Weights of a small transformer language model.
Size: vocabulary 36122, 60.7M parameters.
Architecture: LayerNorm before each block, rotary positions, no biases in attention or MLP, tied embeddings.
Training: a variant of SOAP for these matrices, 942M tokens.
Each number is 50 + 15 x the weight over the matrix's rms, rounded and kept within 0 to 99. Layers, rows and columns count from 0.

# up: layer 5 MLP up, 2304x576, rms 0.0415, rows 1675-1699, columns 384-447
# down: layer 5 MLP down (transposed), 2304x576, rms 0.0415, rows 1675-1698, columns 384-447
up1675:42 15 61 48 23 23 80 40 48 76 61 34 52 57 54 72 51 46 49 33 54 39 62 56 42 70 29 65 43 54 29 32 50 60 53 62 53 63 54 60 55 42 42 41 25 30 45 61 74 31 54 21 43 41 79 50 51 66 43 44 62 36 70 89
down1675:37 19 36 55 70 42 41 47 54 57 19 53 32 65 35 62 38 49 30 69 53 49 36 65 27 63 34 29 53 51 59 40 53 62 36 93 43 70 43 51 68 59 18 64 33 61 69 55 63 63 57 42 24 42 59 44 56 74 71 48 39 48 41 54
up1676:81 28 52 45 39 53 74 93 51 83 62 28 59 42 71 48 35 41 37 68 73 43 40 52 69 57 54 40 68 40 80 61 58 49 60 57 69 42 43 48 64 40 81 45 52 71 44 64 60 48 56 43 81 54 31 47 24 53 83 33 09 83 37 71
down1676:74 39 54 60 34 28 70 64 42 18 75 49 70 28 66 44 36 58 35 28 60 37 84 44 40 61 29 33 65 68 54 47 29 63 62 51 62 47 56 62 63 50 37 39 50 54 25 61 45 41 51 62 41 34 69 19 39 62 59 42 52 75 49 61
up1677:68 77 32 42 53 62 53 39 75 50 72 47 42 62 59 61 47 46 33 59 58 29 16 64 30 50 55 37 53 56 54 47 26 62 34 42 48 29 39 64 65 70 66 41 26 39 70 56 55 61 31 27 52 42 40 63 43 56 77 76 47 36 39 49
down1677:38 28 49 65 50 60 51 37 43 96 35 82 43 51 77 34 21 40 51 29 62 58 67 78 33 35 26 48 64 50 49 52 73 50 41 70 38 42 34 59 24 41 54 46 78 49 63 41 28 59 59 27 44 47 43 50 68 43 65 37 66 87 38 44
up1678:43 34 15 35 58 52 15 57 72 53 21 53 53 62 55 82 37 59 36 43 45 54 33 21 73 55 35 33 50 52 54 32 67 49 38 33 16 45 66 32 51 65 58 60 43 47 38 81 23 16 67 47 31 48 31 40 68 58 35 51 81 47 42 48
down1678:68 80 17 20 60 53 29 54 66 54 63 28 63 67 24 43 33 54 39 77 41 44 57 38 69 46 86 63 37 36 52 77 26 60 40 65 50 66 53 45 32 58 59 79 59 55 61 33 55 58 31 67 60 48 51 54 47 42 49 54 39 22 37 44
up1679:32 57 38 42 38 43 45 52 73 33 31 74 28 71 39 51 58 52 65 59 55 35 45 53 69 92 45 50 29 42 48 30 80 62 78 68 65 53 67 28 45 59 62 56 12 55 44 36 68 61 53 65 41 15 45 58 23 49 75 47 35 47 21 55
down1679:39 63 42 36 46 32 64 88 24 37 05 64 67 51 16 73 41 37 49 70 51 62 52 65 99 55 45 64 47 48 25 21 47 05 70 18 57 46 35 47 60 59 33 55 42 50 52 47 34 45 40 63 47 54 40 17 49 60 42 67 43 42 71 49
up1680:53 50 61 72 65 49 61 46 18 52 49 34 42 55 51 86 50 55 46 29 55 15 18 29 43 34 40 66 41 39 55 27 36 38 68 54 39 78 60 82 42 31 53 41 60 42 60 36 34 83 62 39 01 85 27 52 49 46 37 25 56 22 45 56
down1680:42 59 60 61 73 38 55 51 43 45 41 59 28 17 62 70 74 48 51 27 48 47 68 70 38 85 41 43 37 58 44 36 20 40 61 51 53 55 51 49 58 29 60 57 60 39 73 62 52 56 50 45 35 49 75 65 66 49 27 57 58 55 79 70
up1681:43 48 54 44 52 67 44 14 74 56 32 54 55 61 64 47 41 50 49 60 81 50 78 48 59 60 34 22 59 45 57 68 95 59 53 83 59 44 38 52 61 20 63 39 28 27 66 60 71 37 58 52 14 44 65 27 47 50 48 44 43 31 54 34
down1681:63 30 14 48 52 30 63 08 32 66 29 63 40 71 62 63 53 48 78 43 15 31 55 26 56 64 25 59 55 56 25 70 56 74 59 36 59 70 27 74 24 57 53 59 49 70 72 38 68 65 50 33 62 41 40 37 47 62 75 51 52 45 52 64
up1682:47 50 61 35 35 49 73 52 64 56 47 34 65 61 42 34 56 41 30 54 29 43 29 54 29 61 41 25 32 45 58 54 52 43 55 45 63 58 59 79 64 39 64 41 58 56 53 55 24 39 10 57 35 51 45 32 47 52 43 64 52 52 39 35
down1682:52 50 52 21 61 50 53 67 50 57 82 44 41 16 33 47 57 45 54 57 39 53 55 55 58 61 38 56 43 56 65 46 39 22 36 34 63 45 49 40 51 58 38 70 37 50 46 51 49 50 32 35 70 44 60 21 44 41 44 59 52 53 47 76
up1683:37 61 47 67 55 47 75 61 55 62 46 50 27 45 60 55 48 61 35 43 52 38 50 54 27 66 42 22 47 18 60 41 34 55 66 38 62 42 60 70 67 64 41 76 58 40 64 51 51 73 51 33 46 38 44 55 40 45 66 47 71 55 39 41
down1683:41 50 28 45 70 32 82 58 66 46 51 38 73 36 26 70 46 71 41 58 44 47 16 31 51 51 55 62 62 46 53 55 44 78 62 64 81 56 73 40 68 55 40 19 62 31 42 61 32 54 53 40 52 66 44 37 79 56 58 86 28 44 47 37
up1684:58 71 38 62 64 62 86 63 45 41 76 19 58 50 40 41 56 31 49 72 60 20 55 38 31 48 31 54 41 29 36 69 23 31 49 47 54 40 70 51 37 42 50 39 36 69 50 51 46 67 42 59 71 58 65 39 40 33 47 46 50 47 37 74
down1684:45 70 49 43 18 46 82 66 50 29 56 37 79 51 35 41 38 86 43 38 43 39 42 45 53 38 50 69 29 71 51 56 39 46 60 54 53 42 35 54 52 21 57 63 45 60 61 48 50 50 35 30 78 70 31 56 50 41 73 46 57 57 29 67
up1685:26 61 78 53 43 50 24 38 74 64 75 59 38 48 71 38 54 53 46 52 78 43 55 60 50 76 75 16 83 95 56 70 48 38 33 39 72 19 56 53 31 22 61 47 53 55 57 65 44 57 73 35 27 46 38 86 51 64 57 68 31 46 55 28
down1685:68 44 76 18 97 60 35 58 57 49 46 31 74 43 51 78 48 47 81 55 56 77 38 71 12 57 69 53 55 71 45 84 22 62 48 54 80 45 24 57 57 32 69 30 38 36 44 69 41 36 61 69 55 56 34 58 50 30 34 56 54 44 48 45
up1686:52 61 39 59 49 48 70 45 48 80 79 44 68 36 45 67 62 42 66 57 66 47 62 38 60 45 24 36 42 30 44 54 39 64 78 31 58 48 73 43 45 70 55 45 50 28 56 71 42 37 42 73 51 47 42 52 43 50 59 65 17 45 41 54
down1686:36 56 63 36 42 37 54 56 30 48 84 45 61 58 35 55 90 62 51 60 28 41 61 61 33 41 30 36 57 69 45 59 82 07 38 56 64 37 73 50 53 65 65 52 51 54 55 56 47 80 42 58 42 25 32 36 52 35 49 52 74 33 39 32
up1687:44 38 41 66 37 51 46 45 43 55 40 35 44 50 59 62 68 74 53 46 34 45 55 29 46 48 49 26 68 54 48 42 42 44 48 48 50 33 00 60 62 30 78 47 51 73 48 37 70 56 59 26 48 59 37 81 62 62 43 30 17 45 61 51
down1687:72 54 55 62 45 48 33 61 35 56 47 69 40 66 48 46 81 40 62 76 51 46 57 59 73 51 45 23 48 28 44 42 65 45 54 55 40 79 54 53 31 36 32 25 42 63 45 66 40 41 89 53 51 35 56 72 47 71 53 43 35 65 33 58
up1688:66 42 43 39 56 72 55 58 60 79 20 36 67 61 43 83 50 35 64 57 60 62 32 28 31 70 56 65 51 90 55 65 60 53 32 37 68 47 61 90 45 58 66 49 67 58 58 56 33 05 72 58 40 30 54 39 61 61 65 48 50 61 53 64
down1688:44 54 49 53 49 62 39 37 46 63 24 38 45 57 66 42 54 41 46 62 19 54 36 24 83 47 41 38 42 70 81 48 62 33 46 46 21 37 83 32 60 46 33 23 47 58 53 63 59 52 57 63 65 48 37 32 64 61 43 72 47 44 54 42
up1689:48 28 42 67 42 26 34 33 53 54 59 90 46 28 77 66 47 32 52 35 11 50 38 57 60 35 50 81 50 27 45 46 32 71 49 22 47 53 72 44 82 67 45 57 39 44 66 45 57 86 29 64 35 67 44 31 50 58 63 47 47 47 36 41
down1689:23 54 64 53 44 48 41 31 81 21 41 35 83 66 34 43 57 21 49 57 58 44 44 57 58 75 30 64 45 48 58 37 45 59 64 86 59 71 62 55 61 24 50 42 56 79 42 51 57 36 47 16 44 35 54 60 52 31 30 56 09 30 61 28
up1690:57 41 48 49 54 31 60 77 16 36 63 47 46 49 63 48 35 58 58 56 26 46 57 44 52 45 31 65 56 66 39 60 70 51 47 56 46 32 42 30 65 66 55 52 37 67 59 62 44 48 65 21 31 58 41 19 80 45 25 86 29 55 43 42
down1690:46 36 55 58 61 79 46 99 68 53 41 61 72 49 60 60 65 63 43 65 51 49 42 41 69 60 63 68 41 66 56 58 43 77 26 69 45 48 48 46 66 71 53 65 52 45 53 49 54 49 24 52 63 53 50 32 65 24 35 74 54 59 49 65
up1691:71 46 74 46 61 52 49 35 65 64 54 32 41 51 70 50 81 48 54 37 50 19 54 43 67 65 78 29 40 44 52 54 55 64 52 65 46 48 45 39 62 55 46 36 59 53 35 56 45 34 59 41 63 21 64 43 18 56 92 41 63 53 57 58
down1691:67 58 51 69 41 60 47 39 58 39 52 35 71 44 43 33 60 35 44 55 38 64 73 35 44 51 48 31 69 41 56 47 58 40 53 62 48 77 69 58 52 22 48 22 34 68 49 47 85 49 50 74 39 34 19 57 63 53 77 68 50 69 52 77
up1692:54 31 65 29 55 44 48 42 65 51 67 42 43 63 34 58 68 46 61 48 31 33 68 64 78 29 53 61 53 52 33 33 59 57 68 31 51 58 63 38 65 50 49 32 61 75 54 58 62 38 54 53 37 51 45 50 50 22 64 35 70 30 58 63
down1692:34 45 64 40 45 24 57 45 46 50 52 74 53 50 38 54 40 34 52 80 78 55 41 48 55 50 68 34 31 73 73 42 58 49 53 32 67 52 78 63 22 40 68 60 50 54 61 60 41 59 56 71 46 66 73 49 46 74 55 65 39 56 43 21
up1693:62 00 73 43 63 38 63 47 63 31 55 54 48 44 44 46 58 35 11 62 68 27 33 51 49 30 66 73 41 64 72 63 23 54 45 60 71 66 61 51 36 78 64 11 24 37 63 67 52 36 62 15 69 58 45 78 68 30 37 56 62 69 16 35
down1693:54 39 11 38 47 45 63 61 31 23 38 43 59 29 46 36 44 45 58 88 49 54 50 69 50 43 61 43 44 56 42 57 19 56 44 48 36 60 35 36 50 26 52 47 57 72 60 25 58 52 30 84 78 57 49 13 55 74 52 48 59 45 60 54
up1694:52 35 42 47 40 34 27 42 63 53 82 74 37 39 55 08 57 40 60 38 37 45 53 59 54 54 31 66 61 58 44 49 48 37 83 58 40 55 42 40 55 51 60 37 31 42 24 56 53 51 63 42 56 28 50 19 62 57 48 60 34 32 71 40
down1694:13 61 45 42 43 70 71 72 67 57 64 31 59 20 59 50 56 88 60 51 58 36 50 29 14 49 59 48 49 53 72 63 54 43 52 70 46 54 32 29 37 35 32 38 44 46 38 62 78 24 52 91 57 56 65 43 43 58 43 55 47 65 55 29
up1695:46 53 56 28 53 61 40 50 51 37 64 67 60 30 67 91 37 37 43 33 51 38 53 66 31 57 82 62 70 52 50 57 43 44 61 59 65 56 65 45 35 22 33 82 53 49 32 42 40 52 57 59 75 66 66 49 71 45 57 44 62 62 54 51
down1695:51 22 50 45 51 55 58 46 71 50 22 71 49 47 44 64 65 63 68 66 42 74 66 46 54 34 14 25 41 67 41 45 42 43 48 77 40 43 89 67 60 44 82 44 46 61 47 41 42 50 59 75 30 51 32 29 42 60 47 39 65 29 51 49
up1696:51 56 41 26 68 40 52 44 60 59 51 51 49 28 58 44 31 55 68 39 55 53 58 67 38 57 48 58 61 50 51 46 38 56 41 34 37 60 28 57 75 65 70 43 48 70 41 58 28 57 35 72 26 38 38 56 44 12 51 37 26 58 74 54
down1696:31 49 75 53 49 47 65 65 55 34 56 99 41 58 38 45 41 70 44 39 60 70 47 57 68 36 29 54 36 63 56 61 61 46 47 52 52 63 62 56 78 50 59 41 48 50 78 28 25 32 49 62 41 37 56 48 71 54 64 42 51 15 43 59
up1697:74 59 56 62 71 65 70 57 78 36 49 59 47 08 57 65 40 53 35 58 37 56 35 56 45 61 49 64 50 51 58 53 25 70 43 37 69 35 74 62 58 64 82 58 80 75 73 45 43 59 09 65 60 69 55 58 29 62 50 43 40 86 27 51
down1697:48 45 59 39 76 58 75 88 54 33 71 58 55 74 46 40 44 53 79 52 62 37 72 56 76 62 30 58 48 55 57 25 61 52 57 24 46 49 64 55 53 54 55 43 54 47 35 32 29 58 09 34 26 44 69 52 58 31 46 83 59 48 49 40
up1698:50 71 30 69 69 51 55 38 37 42 69 61 29 26 54 46 43 36 46 43 80 57 45 46 51 64 73 20 53 53 57 58 42 27 65 56 66 82 45 22 78 44 44 70 30 50 69 36 39 40 54 76 39 54 73 43 58 45 42 40 43 20 37 44
down1698:60 64 22 34 34 39 55 56 58 50 63 76 59 28 59 42 47 33 46 45 34 39 49 64 50 67 63 43 40 60 49 23 60 19 75 43 51 37 29 62 58 57 51 50 61 25 50 54 39 69 59 65 47 54 38 51 40 55 66 53 29 67 46 41
up1699:73 42 50 67 61 54 28 37 36 82 43 51 56 66 50 36 49 39 24 54 46 66 57 44 30 57 47 74 74 25 66 56 61 58 51 39 21 59 25 64 40 50 61 21 55 51 37 44 36 51 47 48 62 37 48 60 59 37 58 79 45 60 63 53